config.yaml
num_hidden_layers: 9
hidden_size: 320
num_attention_heads: 8
num_key_value_heads: 4
head_dim: 32
intermediate_size: 832
vocab_size: 32000
hidden_act: "swiglu"
norm: "rmsnorm"
norm_place: "pre"
norm_eps: 1e-05
positions: "rope"
rope_theta: 10000.0
rope_fraction: 0.25
qk_norm: true
attn_scale: 0.207
bias: "qkv"
tie_word_embeddings: true
parallel_block: false
init: "trunc"
init_std_qkv: 0.0264
init_std_o: 0.0
init_std_up: 0.0264
init_std_down: 0.0
optimizer: "muon"
learning_rate: 0.0152
lr_mult_o: 3.0
beta1: 0.9
lr_head: 0.00658
max_grad_norm: 1.0
warmup_steps: 0
schedule: "wsd"
decay_fraction: 0.864
decay_shape: "linear"
final_lr_fraction: 0.05
batch_tokens: 131072
max_seq_len: 256
doc_mask: true
train_tokens: 1066000000
max_steps: 8133
dataset: "wikipedia_en"
Each number is 50 + 10 x the weight over its row's rms, rounded and kept within 0 to 99. Layers, rows and columns count from 0. The size before them is the row's rms in percent of the matrix's.

# layer 3 attention key, 128x320, rms 0.106, rows 51-127, columns 192-255
093:40 50 56 44 49 67 40 40 44 49 60 37 38 56 51 50 51 65 40 54 72 60 70 62 46 56 32 64 65 40 47 49 49 61 64 53 52 45 46 64 65 41 28 53 49 53 34 47 58 52 43 27 44 28 58 37 55 44 49 74 44 54 64 61
101:44 47 63 38 60 45 45 41 51 60 48 40 43 35 62 61 66 41 39 30 63 71 64 47 26 34 37 54 62 41 50 56 39 47 54 60 39 48 40 52 35 64 52 31 43 54 54 56 49 51 42 42 78 42 61 53 36 50 72 71 49 43 57 65
089:45 47 47 38 63 29 49 44 45 40 40 47 39 37 50 52 48 50 42 27 50 61 46 59 63 40 44 36 58 66 56 69 53 59 51 59 54 47 62 67 41 50 54 46 46 59 58 53 54 54 47 27 40 39 57 55 41 36 62 66 27 57 51 55
089:62 69 72 46 50 58 53 44 49 68 63 47 65 45 40 37 67 42 75 59 57 48 49 44 47 48 35 34 48 55 55 55 47 33 52 63 55 37 59 50 45 54 64 49 46 36 46 45 58 32 52 74 61 47 55 41 77 34 77 45 56 61 41 49
091:42 30 30 44 31 48 44 52 51 32 61 62 45 54 42 49 46 60 52 39 54 44 42 55 53 53 62 55 37 40 37 50 37 29 46 31 44 58 58 37 39 49 38 45 41 48 59 42 55 57 42 54 37 51 62 68 41 53 54 55 59 48 61 66
103:57 53 30 41 48 56 18 36 46 55 68 48 47 54 55 73 36 55 39 53 49 50 54 53 54 37 40 49 55 34 40 52 61 73 68 46 41 47 39 42 57 52 78 60 40 37 62 50 54 30 57 52 42 47 56 46 45 52 66 51 45 43 55 40
089:42 28 54 50 45 76 47 50 64 53 48 47 59 53 47 34 42 61 40 77 54 50 51 53 46 31 42 65 46 57 52 30 57 46 47 64 54 48 66 47 44 38 41 36 53 38 57 70 49 55 32 56 44 55 48 42 53 55 31 46 44 44 59 37
094:36 46 49 56 58 49 54 57 53 47 55 69 67 55 45 13 54 35 73 53 49 70 50 45 54 73 48 45 57 45 53 56 49 63 39 57 58 35 59 47 61 29 54 71 52 57 50 44 47 61 63 60 43 58 41 45 47 50 54 45 39 53 49 29
095:51 51 51 46 60 37 64 52 69 61 52 60 44 40 49 42 52 25 80 56 54 54 51 26 41 55 44 38 58 33 64 50 60 73 45 53 45 64 56 60 52 63 47 54 56 53 70 60 52 42 35 51 47 50 62 73 55 47 35 42 51 65 73 45
095:64 64 31 39 58 38 45 38 55 60 47 45 48 38 57 45 30 52 51 36 47 46 41 57 46 51 36 58 68 37 53 53 49 69 73 36 47 57 48 48 62 33 40 43 43 44 53 51 44 45 40 35 50 56 54 54 58 56 59 65 46 65 38 54
092:59 32 62 46 43 54 52 49 36 66 54 38 62 46 39 56 53 66 51 51 56 53 57 32 65 67 47 63 42 60 42 53 49 58 56 47 62 42 34 69 54 53 57 62 47 64 60 56 63 58 61 52 36 38 52 54 77 41 54 49 37 47 57 45
087:45 48 51 50 67 59 50 49 51 35 44 41 31 47 63 40 47 41 41 51 43 49 52 66 48 46 52 58 34 64 42 61 65 53 57 28 56 23 36 68 37 64 45 50 52 42 58 46 73 60 54 46 46 46 47 58 52 51 63 43 47 54 45 40
090:49 31 46 65 46 42 40 52 46 62 59 58 54 54 48 44 39 50 58 50 36 43 55 37 42 67 62 45 45 45 42 42 48 63 48 56 54 48 49 57 55 40 45 51 61 54 52 52 73 59 56 82 43 64 38 68 72 40 46 26 64 67 61 49
072:48 62 56 71 48 60 51 46 50 32 54 68 40 59 47 63 48 30 34 45 43 31 69 64 44 67 63 59 48 45 49 54 57 56 47 45 28 41 54 36 56 56 59 52 52 49 54 48 45 50 48 40 51 36 33 31 50 50 68 45 44 52 42 46
114:32 53 54 60 65 56 57 32 50 69 58 44 47 53 49 51 54 62 45 66 37 56 57 50 60 39 57 60 48 43 60 52 55 43 62 63 51 30 55 55 62 34 55 50 48 54 41 50 37 49 42 50 32 53 52 42 60 61 73 55 58 61 46 43
117:47 55 61 61 72 63 58 47 46 70 52 39 46 54 48 61 55 58 47 49 36 48 55 37 27 42 49 57 66 40 63 48 62 64 65 67 63 36 53 40 62 31 54 53 44 46 65 46 41 42 44 41 45 40 51 42 56 58 71 49 76 70 44 48
087:62 50 57 39 58 71 58 45 55 54 59 67 46 49 33 41 39 61 54 53 55 33 66 48 62 53 52 70 49 32 31 61 48 45 52 55 38 36 46 52 46 52 49 24 38 49 41 58 48 53 41 56 49 33 57 49 73 36 53 59 75 55 59 54
116:64 52 39 61 44 39 60 40 53 55 58 55 49 59 47 49 59 62 52 55 48 58 46 71 68 41 57 51 33 33 57 38 62 39 71 62 56 62 60 61 51 57 46 52 61 57 32 60 48 47 58 55 41 63 61 46 47 64 41 56 44 52 61 45
087:39 50 54 53 60 60 45 49 54 44 45 47 31 66 52 62 46 65 54 52 44 69 55 54 62 36 51 51 51 37 45 48 41 53 62 49 49 40 52 60 52 53 68 46 40 40 53 67 47 46 35 45 46 65 49 60 62 44 37 50 44 65 45 33
189:40 60 43 52 38 61 45 47 61 44 28 58 52 57 52 34 56 44 57 38 99 20 46 53 54 42 44 61 49 59 52 53 57 61 44 63 51 48 55 41 52 59 37 64 58 50 43 50 42 21 37 55 51 42 48 45 45 69 52 36 59 33 39 56
096:43 59 62 41 56 40 46 54 54 51 54 43 44 51 54 43 53 35 40 58 44 55 72 37 29 65 57 40 56 52 57 61 42 31 64 44 45 44 54 64 44 50 57 48 33 66 33 42 68 64 39 43 71 53 47 47 60 43 47 48 41 52 56 39
105:55 67 50 45 58 37 57 59 53 45 44 36 59 53 55 58 54 57 52 40 60 52 64 67 51 38 37 56 62 38 48 61 53 44 53 41 68 58 48 45 62 68 46 40 47 59 39 56 43 41 57 44 50 17 66 57 67 50 52 46 48 58 46 74
070:56 49 57 47 44 38 39 45 32 62 47 49 54 36 33 53 41 51 58 52 76 41 52 39 40 71 56 50 46 60 33 44 48 29 66 48 58 49 62 50 39 60 64 58 58 51 54 39 63 41 55 55 42 48 50 33 53 50 47 35 47 43 29 50
079:29 25 38 65 36 42 48 43 37 46 43 62 47 59 58 51 38 62 44 43 28 32 36 52 57 68 75 39 44 58 53 50 68 42 57 52 28 49 50 31 30 49 50 49 56 59 51 47 53 76 52 66 71 56 51 55 62 46 40 47 47 41 43 59
085:39 55 45 56 74 40 49 65 54 49 40 46 60 56 54 44 39 41 66 54 49 39 23 37 48 49 45 53 62 53 58 43 45 61 46 54 49 54 55 57 74 35 53 48 49 51 60 61 33 47 53 36 35 57 40 55 68 59 52 46 52 59 36 55
092:49 50 62 38 46 54 62 42 60 45 50 52 47 48 47 50 55 58 46 46 60 55 70 60 44 57 58 57 39 53 54 54 44 43 56 55 48 43 50 61 38 55 65 32 44 58 45 40 50 60 56 41 50 32 69 56 42 41 65 56 52 63 40 49
111:39 60 36 71 59 48 45 67 56 44 47 69 58 70 49 40 49 40 62 55 64 59 44 53 52 60 54 39 55 44 47 46 54 50 22 49 51 71 58 45 55 51 61 60 46 52 38 59 48 43 60 49 63 45 39 38 53 47 19 34 31 52 45 42
096:67 39 46 57 28 53 50 49 38 48 50 72 55 56 46 56 33 65 40 57 36 45 32 60 72 54 64 59 50 54 46 42 47 55 43 48 47 57 40 34 52 62 49 52 55 54 63 53 41 53 69 67 40 48 37 50 49 44 30 36 49 47 62 65
079:30 53 49 52 46 59 42 57 53 43 40 71 45 61 43 52 43 50 40 35 49 41 43 55 43 45 61 46 60 40 60 38 62 71 44 64 49 41 62 43 56 52 53 74 47 53 51 57 45 48 36 57 52 56 49 51 66 51 36 31 53 47 57 51
076:41 55 50 58 55 36 45 53 46 64 76 59 40 59 44 51 49 40 60 37 51 67 46 51 60 68 36 31 62 41 49 48 55 46 63 64 52 48 41 57 60 49 48 54 58 64 63 39 43 45 30 51 58 49 52 53 40 52 44 25 48 59 53 51
086:35 44 43 46 43 52 55 42 45 59 38 55 43 57 34 53 76 57 70 31 58 55 31 41 48 51 52 80 49 48 54 57 53 56 72 48 66 47 37 44 52 52 39 39 62 58 62 44 51 54 40 34 43 51 42 62 48 56 58 44 60 62 57 44
076:41 66 39 55 52 53 40 54 52 38 44 50 51 36 34 50 42 50 36 50 54 52 56 31 37 66 43 55 57 29 43 45 46 49 55 54 61 55 55 59 52 42 66 49 68 39 58 42 32 36 45 31 52 59 52 29 57 60 52 36 41 50 51 44
086:47 46 54 50 46 45 63 62 42 61 52 60 52 65 54 67 47 54 52 34 49 52 46 50 71 45 46 58 46 50 37 42 50 62 49 60 49 48 53 55 59 38 49 41 47 53 47 69 33 48 39 63 49 47 66 46 52 37 42 55 53 68 55 69
088:43 50 52 55 47 52 59 52 48 41 35 62 59 72 63 51 42 57 29 36 68 38 48 51 40 62 52 57 32 46 56 48 47 43 48 59 31 56 67 42 36 49 54 53 59 50 54 74 45 48 36 47 60 69 61 64 46 46 31 48 63 45 49 79
088:59 66 56 65 57 56 61 47 25 53 41 46 49 49 45 59 46 76 58 43 46 59 36 48 44 39 44 53 55 37 47 22 66 55 61 55 70 51 41 50 53 60 65 55 50 61 63 56 51 45 38 40 66 46 50 34 60 72 43 43 56 56 65 72
098:43 44 47 46 47 40 42 54 46 52 50 63 47 66 55 47 53 60 80 60 61 62 35 54 61 62 46 52 38 47 53 38 40 55 35 60 55 61 61 51 47 46 51 58 45 33 45 54 49 50 63 52 58 52 38 66 63 63 21 38 40 62 73 67
089:56 57 35 45 37 34 50 56 53 44 57 64 65 47 68 50 34 44 54 30 38 44 36 50 60 54 61 51 49 43 50 48 44 45 39 41 50 49 38 52 42 34 52 41 39 44 52 64 52 43 49 43 41 67 39 69 50 65 55 56 58 55 53 54
095:39 63 54 63 51 55 48 49 51 69 52 63 45 47 42 51 40 37 67 71 40 43 40 25 39 78 56 41 46 40 52 54 40 53 61 49 33 50 43 41 51 56 57 61 52 63 46 50 62 45 53 62 47 49 46 57 71 43 46 46 52 70 50 46
086:41 50 43 44 54 55 53 54 23 48 49 48 53 50 36 41 43 33 56 59 50 41 61 40 66 45 48 61 64 55 45 59 26 52 49 59 32 44 45 49 58 23 48 40 49 55 55 45 40 43 37 46 54 55 57 66 87 52 64 49 60 54 44 19
084:46 63 52 61 59 70 56 42 54 50 44 43 49 61 43 43 57 43 40 41 66 47 49 49 42 72 37 48 50 42 47 68 35 41 45 43 26 27 36 56 46 44 55 56 50 55 41 49 45 28 38 43 65 46 62 38 72 51 41 58 54 59 55 52
087:37 52 62 54 42 59 54 46 54 54 61 41 53 50 32 46 59 55 31 58 43 40 56 60 33 65 59 53 41 63 51 34 35 39 40 40 45 41 54 39 38 64 45 44 62 64 62 50 38 70 51 64 33 40 57 59 66 41 50 54 64 51 60 57
106:46 55 56 56 54 55 52 61 40 61 46 70 43 64 49 52 48 47 71 57 38 43 40 49 48 58 51 52 55 42 39 55 55 72 41 73 52 62 68 37 63 54 51 59 38 57 51 71 44 41 44 62 48 61 53 51 46 50 35 44 57 71 41 52
096:43 52 44 50 65 54 50 49 52 51 36 32 55 59 40 60 48 47 46 50 72 65 59 60 44 51 22 41 59 46 58 57 43 49 51 51 44 56 55 73 40 45 43 47 57 46 38 61 50 43 32 20 54 36 59 42 40 39 39 68 57 53 38 47
096:41 36 50 60 31 60 51 57 43 47 63 67 55 53 41 52 44 47 65 48 34 45 51 38 50 55 61 66 38 48 45 40 45 43 38 54 43 43 52 47 58 66 40 52 51 60 61 63 40 56 52 71 30 60 51 59 70 39 27 24 52 68 52 50
089:60 45 36 30 32 53 51 32 43 45 56 63 51 42 49 52 53 52 45 35 25 43 51 54 53 30 51 62 59 40 46 35 48 62 65 42 33 33 41 56 31 68 41 67 59 53 64 53 60 50 41 55 58 54 48 66 45 61 49 41 72 36 71 31
083:83 53 65 54 40 53 50 44 44 53 56 52 51 41 61 65 56 38 54 51 45 48 28 37 45 45 59 55 56 55 68 50 58 51 52 53 64 71 47 36 57 50 56 43 49 41 58 30 49 57 39 40 62 48 51 52 52 46 58 59 51 55 55 55
112:55 48 60 45 49 50 38 65 54 36 52 56 43 49 57 62 46 52 59 44 33 58 40 58 44 50 48 31 54 65 63 65 54 48 56 58 70 63 57 39 44 53 32 70 47 33 64 35 42 42 62 55 38 30 64 51 40 44 36 40 58 53 44 38
141:35 52 75 51 52 48 33 49 53 47 54 51 41 50 53 57 64 51 55 39 52 37 48 56 62 49 42 46 62 66 57 57 49 51 45 79 69 60 55 44 49 39 36 57 35 51 52 44 50 38 61 48 39 45 61 54 34 44 41 37 57 27 51 45
105:39 60 57 46 47 60 53 31 42 35 48 41 46 50 50 73 43 48 48 44 50 46 48 57 44 53 43 56 27 39 41 50 54 68 57 54 56 56 56 53 52 54 62 56 31 48 45 60 35 56 61 27 57 40 60 50 61 46 53 76 52 33 59 55
039:28 40 50 51 47 42 43 36 57 50 41 58 45 48 52 56 42 30 46 58 61 52 59 64 47 56 43 73 47 53 32 60 42 46 60 58 49 29 35 70 44 40 42 60 44 48 47 58 36 50 48 35 29 53 44 41 44 50 48 45 56 46 49 47
087:38 65 34 48 46 50 44 34 45 53 48 46 42 35 43 50 54 40 36 60 50 34 52 46 60 49 44 58 61 56 50 46 58 55 50 57 28 39 43 37 45 43 48 51 46 56 36 42 62 44 28 40 66 54 56 45 46 62 61 57 52 12 49 58
125:35 56 60 54 51 49 38 62 42 30 52 47 32 60 52 54 45 60 51 54 27 49 45 53 66 69 33 39 60 59 46 46 47 52 35 57 72 75 48 49 38 40 50 57 39 52 53 58 56 45 61 54 43 61 60 64 32 34 35 27 53 46 52 35
100:47 38 54 51 39 47 53 63 53 38 40 52 51 64 70 46 34 48 49 53 49 57 62 49 71 42 49 56 44 56 60 40 36 44 60 64 60 53 42 67 38 44 46 30 49 39 54 49 42 50 44 41 52 64 35 50 48 57 50 44 45 61 18 44
104:60 57 57 36 56 56 55 39 68 74 43 42 52 47 35 47 38 48 52 52 59 49 62 33 45 50 57 34 41 42 57 49 45 44 39 54 51 53 23 53 48 44 57 42 59 55 58 57 58 53 31 41 50 43 46 54 54 60 48 71 46 41 43 49
109:51 35 61 59 52 62 38 40 55 47 45 59 66 51 35 55 32 41 53 52 43 38 57 61 48 48 59 44 48 52 49 57 55 28 44 46 45 79 63 56 36 53 43 50 62 45 64 52 41 62 43 44 41 60 42 50 58 64 51 49 52 62 55 54
106:60 47 58 33 55 48 61 45 49 34 57 55 51 28 50 53 78 61 48 55 58 40 65 43 52 52 66 45 42 54 48 67 72 40 42 43 63 53 50 51 78 46 47 42 39 52 46 38 54 48 41 45 46 58 42 47 54 48 42 51 56 73 53 39
098:48 52 52 41 67 30 22 42 53 58 46 39 48 44 39 49 24 49 41 42 55 37 52 35 54 40 34 38 58 42 38 50 51 43 48 60 66 39 41 62 32 61 52 47 65 42 40 47 35 51 38 53 64 55 49 49 49 47 70 59 44 42 57 56
102:56 49 35 44 54 47 17 52 49 38 42 55 54 46 40 68 39 61 38 40 55 56 50 38 52 71 49 37 39 35 52 53 58 49 49 46 49 62 50 54 41 52 39 56 26 60 45 62 27 49 61 32 52 45 44 41 37 21 49 65 55 56 55 60
104:51 56 37 70 27 64 42 49 59 45 52 36 59 62 27 48 49 54 45 49 52 45 44 58 48 61 62 52 57 40 41 35 48 40 47 46 31 46 65 40 74 76 42 40 57 34 69 66 58 61 52 52 60 55 51 33 39 60 53 60 49 44 56 61
101:37 47 53 43 44 43 58 37 41 48 39 36 36 28 47 40 41 57 46 40 59 68 52 55 52 42 52 46 29 43 61 43 56 47 45 52 32 68 45 47 57 44 47 40 53 59 43 40 45 45 68 52 54 42 51 78 48 52 54 61 49 40 57 54
106:70 54 38 59 48 42 31 52 59 64 43 50 59 65 52 54 59 44 37 62 49 47 45 52 41 49 61 48 65 53 57 52 54 45 51 45 46 64 46 52 62 56 31 50 37 59 31 47 26 38 43 36 42 46 43 26 43 51 57 63 40 55 38 48
104:45 33 44 66 48 51 39 57 39 47 45 38 45 52 49 38 57 53 62 51 35 45 47 51 83 58 49 47 58 58 27 38 39 64 38 54 44 60 41 50 58 52 63 57 44 50 43 56 49 49 46 60 63 54 59 64 47 39 48 52 53 41 50 44
110:58 33 44 52 50 48 40 57 71 37 51 53 52 44 50 69 53 58 42 44 60 45 69 55 70 60 43 58 41 60 51 40 54 45 42 58 50 60 44 58 31 51 57 38 55 47 45 68 59 50 57 64 44 32 41 38 57 57 62 42 49 46 47 56
112:22 61 41 48 48 61 54 63 42 35 42 54 59 45 50 59 42 34 39 37 54 57 56 50 46 43 60 70 30 43 37 42 67 44 63 57 57 52 42 58 56 51 54 46 55 58 44 55 70 41 36 57 53 57 48 33 44 64 62 31 43 32 46 49
103:37 43 40 51 46 52 48 35 48 63 60 63 50 53 51 58 66 71 70 57 48 67 39 60 52 38 49 49 52 58 30 31 41 43 55 46 51 31 52 60 48 81 49 52 39 69 45 46 51 44 65 59 47 50 54 49 50 40 61 43 66 48 57 64
117:45 62 60 52 53 43 57 52 69 54 41 25 62 57 57 54 58 42 65 48 41 48 46 33 54 29 54 48 53 45 59 62 53 43 59 57 38 51 51 43 57 58 44 58 41 51 41 22 51 68 56 32 55 42 70 51 42 41 55 58 47 54 64 48
106:47 54 36 57 52 43 38 53 34 64 49 51 42 46 50 43 49 48 63 53 58 72 63 50 33 51 35 50 49 43 53 58 48 30 58 66 40 53 47 53 63 49 40 47 53 56 60 30 52 54 62 45 48 65 57 65 62 45 46 72 55 53 53 60
105:39 65 24 41 34 67 35 67 54 59 47 53 42 62 28 48 43 64 40 32 37 41 53 56 56 43 51 66 35 53 55 54 45 50 48 52 46 46 52 48 33 48 65 47 49 67 45 48 42 38 35 48 42 53 45 69 45 48 51 70 61 50 37 49
111:69 63 63 41 32 57 40 43 67 45 43 55 44 46 54 71 45 43 57 33 37 55 52 62 52 61 49 49 47 39 41 58 52 48 53 47 36 43 50 54 38 68 48 66 60 41 39 45 61 50 61 50 56 27 54 60 64 44 52 58 54 62 49 41
109:37 52 55 47 70 66 62 45 59 65 51 49 65 27 39 60 62 43 51 61 40 62 40 36 72 55 41 46 46 32 54 58 58 35 35 40 41 45 42 51 50 56 57 46 50 37 59 43 51 54 42 55 71 38 61 55 54 38 50 73 58 63 41 54
103:61 69 43 45 40 43 32 41 39 36 61 49 48 70 63 57 48 56 54 31 40 47 53 66 60 47 42 57 52 50 48 55 50 40 34 55 39 66 67 30 38 34 71 37 60 52 45 51 66 60 55 52 48 49 45 54 39 42 68 61 39 72 50 58
105:52 53 63 33 50 51 48 49 28 44 61 42 53 34 35 41 39 34 63 42 38 69 37 36 60 43 62 38 36 49 55 36 56 40 39 58 68 43 59 54 68 45 56 42 57 54 54 57 50 75 51 46 46 53 51 32 27 51 52 49 44 49 46 37
112:51 39 50 62 50 58 55 37 72 44 42 40 59 32 29 46 53 47 49 32 43 47 64 47 52 57 49 58 35 44 48 37 57 57 40 51 46 48 55 47 37 54 70 50 51 32 45 36 42 49 67 58 54 47 53 32 50 31 54 42 44 52 61 71
112:61 62 55 40 44 48 66 43 35 37 54 47 54 60 56 44 59 52 22 63 45 36 47 35 46 40 61 50 66 32 58 36 54 52 47 56 56 54 41 69 37 52 60 31 74 45 37 38 44 45 60 39 32 56 73 47 55 33 56 59 42 50 45 78
104:40 41 45 69 53 56 33 54 49 52 46 45 52 40 60 37 38 46 56 33 38 32 43 50 33 58 75 54 52 57 64 64 54 52 41 25 23 47 46 34 59 53 56 37 32 35 60 32 43 41 54 63 56 75 34 49 45 62 55 55 51 51 45 44
110:52 42 50 50 54 55 54 42 62 48 62 68 37 42 52 38 45 67 41 64 56 40 51 49 73 41 44 42 66 52 36 50 35 50 47 47 51 26 34 27 51 38 52 53 52 55 26 52 62 61 64 39 65 39 45 55 38 59 50 53 53 47 52 60
101:57 49 42 37 48 54 57 62 41 58 41 47 38 56 42 59 34 46 51 52 51 45 39 43 55 51 60 34 63 42 34 50 62 60 69 48 48 49 51 39 60 54 55 43 48 42 59 41 56 56 51 64 54 43 43 39 45 48 39 56 58 33 49 49